Part of a small language model's weights.
Size: 11 layers, width 192, vocabulary 16384, 8.02M parameters.
Architecture: rotary positions, no biases in attention or MLP, tied embeddings, capped logits.
Each number is 500 + 50 x the weight over the matrix's rms, rounded and kept within 0 to 999. Layers, rows and columns count from 0. Numbers have three digits each.

# v: layer 3 attention value, 192x192, rms 0.117, rows 107-127, columns 0-63
# o: layer 3 attention output (transposed), 192x192, rms 0.102, rows 107-127, columns 0-63
# q: layer 3 attention query, 192x192, rms 0.111, rows 128-153, columns 0-63
# k: layer 3 attention key, 192x192, rms 0.111, rows 128-152, columns 0-63
v107:454513463497458430585455457437462527437557446480403480433441388419527593435504565498490494588469542499487465482527506513465568556493475489597524483516485438511467456584598564472533403481382528
o107:441532541464464494465446569515577492531448521444507610495418465467498461465494501432532487552521562611452489548452573646504383512424486469432466390442515527423469662442516548508527533484450532
v108:428526441506554576496503393541456527521434579603546443539521496544432627485463515564500475499565448461537478468487477512517485494442579527487469512540488585521525455497512570528402444470461491
o108:535551466422491503520479444529503519548420514579536609449503487466603555524557446499524553412561498389585524463448442510435484523475456511427555473421466578522444509538447501447485548612566593
v109:437600566607539606536433490521485476557554553515570477477524431537487513508468458536606420589489484491356501484523515490456548463470560510563449535517507523491585465386419567527442622525593477
o109:531542532499493563514450579486413568491489503520469470423536477510502549504479503507424545451504467485512557501510455521514542571534494478552441515511441509468475486535480414479503557601446562
v110:485444541445496424414447384443497508525513448458572528473458548453449500471516588501476414494460561516572423532485518420513451513401456535491482487475494582457518511496525510453440475556472468
o110:526501545523493521556463565452532468543531486530542506563505511502474493455513466566534407403487502551539514588438571432609525546458369554515467508513431556555532540504511506512498470487425511
v111:531497392519495535483563460438485509459521523542428547530571552491528554497410476459513521517527454489559491572460486485561527638563519479428430618616528527513458449554523451426477426484561597
o111:458486464566470562395537478409577546587516538503469496488472445523464396530546507509506549503465442524593412492505553423522535512556596510417492497459460524531440541427503586378536588552455545
v112:442536512602484501597500470554514390502552535520500510517430523512518486588464480521443544495539423490543458464500515594557467539641600502610430516450551456468538435432477547504538511477516508
o112:486453409454432543557451493584476514503457621518537555480586484478490390541432570515468568513518425573443537602477464464515426497502448560477483486474475554553501436474565464437475345482447450
v113:462486543579523508487531508503437511477458559502485490408554554433542507546477586484492481564461601527409518483583470485545460446438533496578439525481523484486467540512633593508398563513429588
o113:610536469494583514511537503520515422467407527518610515531565528491512368404496498461491434456515545395490531433393502494468474532514555423483512545479446462452455423455439534537485458580530637
v114:587522570516417514428513536488595520490477436514421498363544432481471487504479480481496558477517548490517503559482485535490478503439439541507501447498456451507530571400548486530534589458463590
o114:556557496549534375559494562520579500542469553481529497494496528426572563447630501514530473591557565480423484455510462436567453432582472480526584548621522484482568407456491446412488505510491453
v115:519536521501548579575440540571441458373591592505520529480506496540569536392550451431476496499493482392554429384533569463514422490467407491505487489481402492491514603557579523534544482381551472
o115:547475529471356503492588440597574457490427499451545536464563513520465355477453582609612537501427473518447467490486518512465547468512578446517482455532446473451486469550520475488501511443542501
v116:566520544505497507579509543571509464514501490530488543479504473464547584464505481462507534494521526575560527467510463498509499470481471522574478456567538498522525483431584464453575512501549564
o116:585479450534520481583508436480481509512534407396536595532576525504511537496504469407542541472455461516560503571494403469438551498441437437507500468573435521530585406341487456448484439448503475
v117:420526592456465447517442442505486528587451546488523449581519425528518472575501562481444509525488457468560591505477504474437478471393457456515409497489525469486491490492495532490479504477405506
o117:502547539518546465489452517501530627483405552489549522535523541515456430456512521540577531532546505519466504533553520573473551499478563484539585487510481484483457522498441490418547478563454554
v118:399517455422467534539448471479496416517558482476504486556431557450542554419556425489474513467498506501444484521470479572416497476552518502510512542492427560467510482499446539544497531488521462
o118:530454399420436564474492554549420561481567514423582467470491609448524580416458505490473569553436478498473610482501506491490458527500428545492524435496435462485553529571599496479486476532433456
v119:584596483492536499553458515435498515599511575482573538466605480433545600592504507545520566502524548517379671531575593466517509471429542458573491518526383574542503449517587524544534570521509569
o119:604578454543503550526435522419432500464454519500587468490502468491441561536422497541367474435404522531525440635428429561537491489536572468529444533599639493533530464526446352487586502413478554
v120:464455566529509478459522524544508458532494412492487535447492555483558519484475453530469369521544524498502434583445483543476469470577469506394399484381489518511444540494549576487458520460457534
o120:530451487625402486506488448603509486405490531570544413540404557451578477510559430449387464499511483414482519456546366464489531489510511550488425528490473481505504505516539535525563486538388486
v121:417494516447432601435510582456555458530429477540547479497664550456479433500451506508408505507496436482548419419464536406524522459596518567383497459421464429479476457486453484513496482546547493
o121:557455461617459552574524447581515430456585526439540469401473494459521536642420547515432520540488442471504536407507518507462560528539520531474541518496615539484456478469418582392468455452508528
v122:564453473498639504448565582511549465488463511532489413484550410537493484531565523446481478485536493579488428479511550526518445476565601459494545508526490483575470488475618477508479464512476538
o122:585530483522492541509554540480496461464481414482536481505453444556458594561458538419531401412564427420555505485519506549560432453454556473536454442523598503540448497417516452530491556431486525
v123:549541556439498507576472490472544464490501524484509423520441502601590438461457476475507524577466565534472431613529453506496469498510449500583568453497569474571516467498556559441481517517487587
o123:433497501510531408408467484538513479529505543503634556554483556588432486429557438352493583548546556459495430551518559496510511490494535560582379462558535307490522520608523486429469484547485583
v124:540440529495541624533498470467589463473482428513526483542548496552478560530461505558470497470449504551503523517507535539436490514544498549486491596564452508554526469487502370614475469491547507
o124:528470436505511532470440499484539437538540473485485502494433476489672569499526466461431470516540444483542436448594556382577429439535406529531481493510480465485599521579463457496544466533516485
v125:413527518419437451509519515484511552407531556528445529499427543539560617522394503536517519520476527504553493581513480505474564425390505474473516398475402571537523453469486461570481596527565641
o125:491511567465478503457547496502523485478512476510479426476423504494435544498464590495536506569467570475474467510517525427454465543532407450452514481521502507452449453455469504483616509451512494
v126:545481411579331474618455549473496526460448527589602562557580505524579511491463520618455536427591545487508543480429544526529467468535499519425562556557510412493451502572568505483488473503498544
o126:588500452519499383405569358464471531522644506406534501488563418515533603496636493515534397481485504512589658597506467573530456465493510479500536495548506511449460536515536561539431481501511482
v127:462486592425494443473532560465520553539562509502517404446443427519539409566540484560462411538573402549463584519477515489498597568479578526521539440454549513555505505520399467572456521464610507
o127:463417543435530467484492583467605550417523536473415564400543527545529440578373600459489500555466462496623591507579511443486481541563456479415490534464607507522458498583465515580449460534480454
q128:529521450444515468522456474533444581438559490545483547466539419443474454494515512555444509504569484509473462484476403453474482530444485518425509428456486435498525476531389483513506486520472534
k128:545510558493496526523496498456531445463512453479549470500492506473513493479562488479589497505492504500468488497531534466531499530537467504559500562508471566523480511517517527431501467434520452
q129:472470478367578572470533489416475558481521536521535551494502473516576410504471526500488426494495455555508477535490481419433463548497521604485437517470479465444496391485457498553485511432516561
k129:510540503443553421520407511476453435477605524423417565508548541456481426518495530566411544484496583501540420462524462484568520463486456462484429484457544508521513531483507521474465505527467478
q130:520478487499578470507467516418431496466543488569516519521486469561437496434537429519488465458520481439488469528482481452490413567534568568472503518511583510482486491498498498486533488526536519
k130:505636562495479520512450519575476555489529442468534519460515554510428425673502560508487442518501534522445439454480494472572554512524508528564491515521495517526457430498548504429448454433467502
q131:557428481480560493529446604478486465595482537486504476495484459419559506553501485484584428509443458558483567453464487520462474482453488502550489495478492481511469552536504467555498495490499488
k131:544500411512509542505503526463535504487500537404502549433492557439510465551510488502455569517581558585490588549488506530498522553524481502467562523498492517493412489464456543529540575539545490
q132:496492486500568509486466500585506431535607553499500498532541436490436439520479540462604486433437428437474452502484533519417492461548513526501476458532502463514500535485495482532507480507528532
k132:523449503501437467493407464556489517522540567516459469509501599517480454471488544526401532465483499570520448482458432481533618484475518473445577511442536540569518499432451486443480574496514483
q133:535473614547543543542477510513555495454453435516580467451465477533415521494544479478518498443539547440524489509548447505516438521492568448491527494463498521538482482482496554579485531502545477
k133:475502464526529511505474509507544451566497501487450534500540489525634503563439433480452509530564486553530508431530500484635498504423454518443513528517556529549529590478469450403447507598477487
q134:543529454539473423483487474474512533448523485542527575504494471481558403491505479417520518429398469550450559496573439446497550509473536520516468505483440473578481505455544404502445499499565501
k134:512460469557528528471501517442507470521476418450553556507505492457435540459567512460499528411440505550538510578448518508529551498492521384435462533448467506527496531436552435494506537448473487
q135:477405444495465482485514373432441430588521504447539519524467453533537496539479523534532544456463445477396507510544430435450541488482497480481484535508451497385521443436478491451531515480434466
k135:438519566420496500519493513531435468343480424458487520498452401500540426544515517462427468436481441556456502493433472547410619494430549503536515467451498518532483495540502508539522498552429591
q136:568489518460478475452469525485468485508509473573555568491469461519454495387520485433503478441469527459527504553400560487453581462487516477548532528489496531471461464402543429577580544563479474
k136:575431408509569555468543482494499425488518420526462566457481501491497557479578562544497545606539468531552565477484463539509608440388481500527526460406462491424549541498407526428520527493534455
q137:455582552450498440420423523512505555558424501527575546468491552439412528499453543501563558408441443509581512487462461567493493468466468413423496416541485500420482538455451497522426505541520567
k137:525453448474503547525445486535500515515512518555587505456528509555581501549446428500479443466609465391530553547512596489471491560501479494566503580458532479483495555425453466532523466464531504
q138:472587446500513515485504414557561592520497543492489478544449549422414512518480457545439578509497474514450519484499540475433477470581436530478504578536556508493583595542515455410493442526550473
k138:480508506464422474466502457541513501475492473443437572516476537473424422525480452479551426437490562597435504562470450489465506470555509435489533449471498568554537535437468548394470462408527512
q139:507617565468481515452515580468495485534420397546456520560490456506509522505566520474512521540517502432451456532507513526554499522500489407543507498508484480436557516531474499420497479499540484
k139:470522564472466508551487437445452485468488518463539548498525465526521462499649514484432532456555450562518456455462487502439402519514450462542409511487492506520557474515422440517516548485583548
q140:541530428622452541501519539533556542451494516463505484503522411464477472435545486550492518437539479529546535492559562442512520515538485526492523412483478562486456508421511460500511497484476492
k140:478455536511547502556541457501465513491509539562610469592478576502645557547484518455522553486463445540498492596445498519511548488541480452584455506472506534488547488494496505458562487498541505
q141:559442439484562481513456453513526526540520496493501520537499505502433325455458493524484557427509515462519608549506530484483540487534533437485504455528540556411434421555527479493473458531506539
k141:465479534503550538491484508486453486463555535482521503565506490597448537567523465486503415497513442541441526511553453572553476517439484483543488367531523477547449515502501532466409414523517466
q142:490505530456494527542473521539424529531502551517536495594484544547425455490494523471394507485528548542458460545464519503538551498445525530420528519483530500448411474493506488484502489543515491
k142:562560522509515543558445459477528433533436508427480463388474504423560504537492456458483471495548439525459560446502405505509558617490505487543483552488546502480468451556490423492470550441584479
q143:529504573460518442578544542531464487469483554480530610506455553555532509406493469425557503471416520480580526534535488499417537485519435484506471586506486411491425506455521496469425449484393439
k143:461517575491537512543422508494563469448522545491438421559490486517460443487520476530468526502444607470560529542481548536513592506528499427529530358567491473444536506603410478586423535446447546
q144:519412526477403484566497476535601528502465534447479581532467429502520526501432496500548546541520479553439545593534471507469557495484510474509455434488486552565475439512498490451467433480512501
k144:493532426603528586489502453449540466428518589522509426479521550424537570474485511439512552489581496457513611497438493496501450440534528424505510541565454480610542598504560530538597517478526573
q145:389539555565460584573423459497544464511516464468460424587520520520510590489450516501550481524542573526530502569470497539476493414514541432533557438504440507562416439499462558522535540492552497
k145:475508544455522351457532399480457525473542472504519513533471411602456487506566571461422427508592474470441431533455454417546512492500410501486497470561417531502528430468507401494490497493462545
q146:498451528582463499512522436511505486492506487516472543508470528524523472493481542392564594528527507526484456514572526545410496515515491505485527439492503435507541489526557457551464477575513552
k146:496499562527491411471417510500536497461501486419483505530593422480511549489491476519481554534581516509504531540440500543427525533509441461506575501486425462546463657574505492464539475545475476
q147:561524547524535453448551537562591505398466483442453542542532532406418399510457519384535515575476477477527493505380454462536435541543608384463499594535498591468508439488517481362424594436575451
k147:477517492504492487460590445522513420445602605532499502486498528511582540513531544479416558455527505545525532539430499492539494528529450550478513438488450545426418493496472535516474498464501452
q148:431457571495567585535492444488583516474413445536551471446477511447452464550490436516584516601540472509538509457547571576493471492435527541678497503495468539526450419430525593449556590539447447
k148:529562553471528517499527431460456470502522499441529539521551500591511491465473500498484485509480425492540483581544492513537422428555536507441443643540474580465512444472615477576581464583547481
q149:485449517585474535540487432488410551505437477543557460458513478461542493601466541541488451482489534553547515470560486515493508520549544566594488549529489446490418543555574579428516473437610417
k149:543548536494475473558481510491455487490504471488468472482480540414543511582461514510438477461493487435498477444482481512547458426440456468435428485489442518518485504402501503613528582545500554
q150:458549505564578558497523600394493502488471446506590422517543478530491483458481522496494503436467523534473477465461539445477535500588525510479437581446531439527499384436493455490434432578466545
k150:552478468472530539550422562539612557490496394445494478520502513526592465521466509518544542474462483493526545564444490539457513502509463472548490433499493522604465539516512470495551462461466478
q151:433512430540431565467491453464419519546474553548545488520449538472546544524499476440530504484587448437512486454526601481533589455546501513547453476459557492465526528422617531480592527399530581
k151:467571538458564503573469543494559501482551563467552451511551518486443511519455509463503414501476488513464508523513469462556518554404457368488494439518437462372522535494436501498459523551523424
q152:475537587480553474443438538548458551478486498523478424498512361529497498499510519498529536587513497447491427444538535433428513436532530449530586442467525524397482400491477473516551485482460500
k152:530505587505496506599565458452545542457477565530520533616458543487445497448500518479499455527477468497496592572412477511429513502565504481552496563475429506527455571485547558544419472493527496
q153:567536528508470456496502500533548475436510462578474501511441441516546463432554519497450547488492520621478420456374393451432508522563524540594586508523508485459536446502510510480528466424460530